Each number is 128 + 24 x the weight over its row's rms, rounded and kept within 0 to 255. Layers, rows and columns count from 0. Numbers have three digits each. The size before them is the row's rms in percent of the matrix's.

# layer 4 MLP down, 192x1536, rms 0.162, rows 145-191, columns 864-959
099:125137090102136165175131129146171109126128145107143120153159156107120087103128149150121125120128166120145095120133113120136147151139149107154105125133111081055125135087108130160128100155154127109134147122116144143096175118123105065161147158137138103158096115127109111115130137149103139114
098:118158097112123081104149129122135139152134092127155120113138135163145180169124130124156100104091133138104130127133116153115187107170180130157126144138155114159112165155129135138120061106150160139140140157130121102109126133154150137078138150126096160137112148130107096174124131087122138100
098:166082087112139128072111116092117115124158164128095092110083119123095132136137136099172105130133120140104119119113097161121134106108110119106153145147115156124118117158099125124090133131112189090147128124122119177083179152095133107147106126107128141142085119119136140120127140087149142165
106:161108118128132100152097104088153105154144137162184122139156127091176121152130118106118128081135089150173121177180103109119158109156118052112165091098133170121144150104120103128143167164161122123124084123177150114092146152132173167083154132134148145121170121157141106131168165134095174137
097:098114120126129149147139138128098101106111101160124130150126110135159181114127110144149179139128138109149098099166119114099146090098135108125175124108087144111155151152126138103112134143125141148073118129119085155115158127158130133089117119087110138156095116100143138105162124126153112111
098:120052105100112140171104128121182136097117094143082173111084120106127132139118138153096146129106103124136127120118120167155106106096112143121128152147135068116088156115103146163103109159069101135126164158106113109147091129149151127136146121149146153121168116127099106131144057123146142123
099:125105115169158172116187115124142172176119134149095117139075103136083138164148147119084110133192104150163127098109141132079111141154120128150135171118155159086138113117136171145102124147106148146134133109141121129113070135087085118120173118098146139122116128074159075105193140120109132153
098:147144132149120100119132130148154105137121125131161141145124085126125143145134157115164151066079122111166125139135137143115062114149136135150154152120074124135134151148174122128149132124148102134133135155159140114121100146137167128099131132106104118148091154132111120099167093157101121080
103:103126122125108152123131100120109115138149112151096167134101122144156139132089138118152146119103081112141143105136129112116155073140130122111128169139123125113108111103109102116164118138133091105086136184138136081160149070146110135117049150130116106109099135095100111108118142162143092101
100:139130091117149097156090113180130150129140160132152137135118113146151095158147161161142159126119126134133123130118093152123130117104153115149128165124148107124107155104137128148142139157107147109119139136125162131163145130126106139127126134149164090158133138116147145149165191130127120124
107:122110103114172172147142098122134161117129138108176140136140160176089162114108122091086137113154125134157151141173131126131115119129110175185163154162068152122103114093139136115132141136141156104113151136143140150130079136119116137162119150147122134138090145118141113146106104107126170101
102:125079114161130170123118112182165157099156102111204146145128126164167176138159136152146100174168122135185121096110154123108123102094108106122088106139112133080081144158166114158124104133089118160139143153146149156093094101129116137164093110096157122109115154111152086166127139143158126125
104:169082097143108151109146114126125119175117109152129124145134108128106092117151175183142090125104136175117130134152104121154113082117084138117153107136112129119095131152117128144157166122100135150111095106128144115105147136150151098129122104120127136105170159164147108133090160133140135132
102:142121112089103094159154102156172096144127117130086155143095133189144114152088104108179126139194154112102127130156098156137070147122128159141112119119128133152132089089099122131121207149109124091145134154130148160136150118149155124125132111124122153115137122121139094125122102124137128152
097:104105127125135159132177123125152176125138082162115125109161149169135105194119130137147114131100128121117115108155160136145103149150154156108158123098138123129136100102098099106094133132118141114149158100132129093142145103168118153119135149125115092163104145118133140111107107113160166130
103:100155122160138061120112137125154108117135134116141129112148117085109137097113104134116120100125128134135125141126131123140137123138135108154148115145124189171136100117151134067171115086169114137119141131139139141152123094149142115152142141101116133163162150144127104139116106118118127140
099:138172134086101160111124177121137136137140127126140109111118118149116116113091138157115091118114127146150110090113122186132132081136139142127121082105145143076116116080114111112119092162130107089166118125126097135096155102050128130114170141156134172102189090089191057121104115177132101106
100:105112093101167139131115115103108112144121110177155131084155092105111129115116141084138131115154119136120137117125140145121119084144151165132097100109098107126134090102151113140145133098127158097138108166110141166135140113131116136082103110101104095134094148071111125157093118141130122113
100:129130153155130132076088108170126131117132148127106146124136123115129102075149129152181154110131136161163176143154141129142119106146118129177159134111099084110126135143154157116115126123153090098133099170145175098142163126166143154093101116149108150108142160144138141148138123144083158091
099:136121114129118106115101118096141116124148145126101152122107122094100136107115152108149097128146140086146123150128106162177094113121129138114132109132106116127163157126065164118081147196145124131118137089104112119121141139154154106187114105150132147101135154121151151141088128133139113158
105:135178112080098170093125216128138099102148139153112160125124123100089090119168116087157127090158121146110116117106157165143147123147122148104135131102152119129091136133123141131133125130136101143162132117066056126143198104116126114108108163154138144127132115113152100121110119137159121091
099:118102165111128116162114122133139159126137106094104124101103140117151134139136136153134163114124144154070136123126113103082167150143088148070148113130120080108105117101105117136138106126131164114141142118142142128114112105157123147120117137099137146119176131110123129142163144125132128085
099:172135177073105144144164148102109124104135120084152136132147104143143111117120143101082141176178133121108097131154144101141125139124131120119119121123112143161139153099119162139113138128216126112129160134142119125107096112142110115129133147138123087134103131142119129110118150091120099143
096:098128147130078144106145171107121095137153104114140160108128130117125154110134092124116111121093149122143103076151100128104122139173124176134084087160108132168147141113164123155149135121096133131097107086122146137157150102119167095161128109101129103124153076123117092127111133112111140130
098:169132131097131168131163080160140080113141160157128113157133164097113111116094163120075161123154170117146140100127117112083123167131097145160158105142129152141123136099125120102121155182163122093098118129111137134127116104145136123104146141114132157098123141124124113166141139099163128114
102:121165109119114139082104080130103162135139119120142156140097121124083136124136119117115142124141144160115129122143134142132112101130150151129146125083153102134151113118118105121129121153100138083151145120101140149129111147145145113077134125141121121130123123115112091157124142096133164138
099:072111123124140162124135103119123132144142091162138149123139136115159121147164141161131129105129119158098113116127080115102108095131090073146129111131103127132081153117156122130133141163143142140072136135130132117189144131101122076139195132132176142086098140098112145136107094124146123086
093:143108142103121120112169107167104063169144149132131114161159130095147121119138121106168134131127162111123162167172101134122146087153136109131155144113114150173184111180099063093128126117145163140112109154147120138124181139176135127098134170130138127157146138120164107141183123177125135115
097:124095130108127168133117129099115147163132102127156114126110159128133087115073123159134141084089144171115129100142135118148103077115103089112079148140105124144111123126132125129139112126085136117130144075142129115137084098155148171129107133118108105114117120102148092138131097177076102127
100:124113103159148150087130105137137144131099154112113114088145167117121127144113118129081130158106121108162115153173125127150149109136066158113145125116118148136154135118159130119162136084158144125153136137172179175156142159069122128105131127175120107113126132082106086101116119139100162134
101:133154132133140134152125135129123123101084113088121149119122112156138139138128129126167149131162111162155157164158147139164142110157143123085119130096079138157153137120151131109151111135099163119126140113160133126108128107133149142104152087112123080126135110126167091153161136137104157149
101:132153123123163122116126108123141124095093138078097145079106126108102145135139132152103127182134141165142134126142087100150083125127120103111093121183129115133113109131170143137096156125113134150120187139105136111177086154130160104107128118131155111140137135100137116132104082136107166138
096:078093133132123113130108174136124116160132115118119179126149094109149106111123130127188154153145102124098129126119124123099093154115134121159105105069130152102151141114128171130146113121146124166171152107166135161111140131154053083073130125132131145143182120123113094144176132129155119124
097:141164147109131117113140136112120120116149123156098160140116161120156113132144135142113129104118130131101091128127107100130172120154101068134158063166056140083114144142138082118153056087117097162161063110123089124151130116106097132182142143140133145150177164118142154144137152114128132128
101:126158106084120141133148172129105115127128164163130116131132125138081108125110191099115146155134166131066117084117085132122114110124140132172146136127104096109102104125160134126089083147169152131137122105156096130124135125066133171135134143110165132123092141069157089105150128105166141144
100:097151055134132154091120110118193139108122125113088129142110145121159152151106129143121101167130113089084146144134101135136123149121107119158148100118079094153142130126119132089166163120147111140116131132161101107150141140127132148145140094136162136119131149125124142086098181113104143151
101:169119108180123134158146159176146119148098170175098100167139144096134147095139120094161136128109075130114112111095177176094139147100116057159118115112101108127130143126104117120116106155125144120123085155130118093105104147112150107139144182123122102140157147095127162129149121131158111146
101:120122097138120134172093158100168084128144122127155123131105122130111123102118125074125116135144126104119154135135166172148167126052105118127133093152111157049134091152158168125105150090115123128151164154130128126097122128118125154138095121115118143129129143131109131166120142117121116164
101:148130114112157069096138108137092099162120134112114068124127117140135135086129105152165155144159134102145068130151149074124177128114066139135111115156118123111138141106131140120111138122125126106124119109172134134154120163114121135142140109101139144135139104131163122144140144148135166074
096:108091110178125119146106147128106090136128142189106113108114126165131177137122127129133144154129122130131132080129175117120104099102128135104070180096102109141113143159138147169124115090123112125146128156133135141115159127089107118139122094143121152140123108162127112062119139093143108093
102:154138154111128054145100132160059125107107109135164124130135119098122137136161118138129165153107136100093093123110139116110110132104114120132119165100136157125103124122104097121150084143102137142115087127146121169136107126119093068192103149123111159113130079133081120149045095099185124092
100:139152106093099129195162109132156145087069131120145141175169139087125153126116108089175118126106103105098123134120125125078117124126144132132113086109107163126124090108159105123146133174114171144147109147107147126128112133134117125131112092138094141125096111126131156108099118132110130163
102:120098110120107101127135112168117161135101108119122102125098149120110121154086118142137159118163098122128133145126123115121122115112101103111113119126125110173148132111125149119083145119139105129094145157088122161153096170165141170146136062128139133104109106113122162129140157103119128135
103:125090095126110103135107116103106085127120147154123085157139100164137148123140102127135112130132138133143163081095148162145151146133150100118132130134121107133099092091108152121106153108129130117131144127105123094129148121100100177152143115153101119150121109082130120140143145096157114114
100:112067098116154118116158152154130133137129114155118142178174166127133126097128154117148063117107131156095082146127145099108107135138127141102116130143113154161144138122102074114112184189130172128119140154160117116106100174127153096150125149136153116123151153156150109140157141157123136154
101:130151123170095109109108117112159122136191175185102094128096120118145099095116096132108124094101135126143147121104133145147124108160115068115110140112065135095107114106145109144122116095122151110119080114155114142136092133101140128117119124117129136109148151106143092150138112118133105129
099:144098159109136134122126145137142143123125140097079124146108120127120099138157144109101142130150134125137113131157116140127120110137132086140116148107094093148083122120142102124141112119111081083120133133107129087150141146143100142126150133099122123170093146127139131152177140107126128120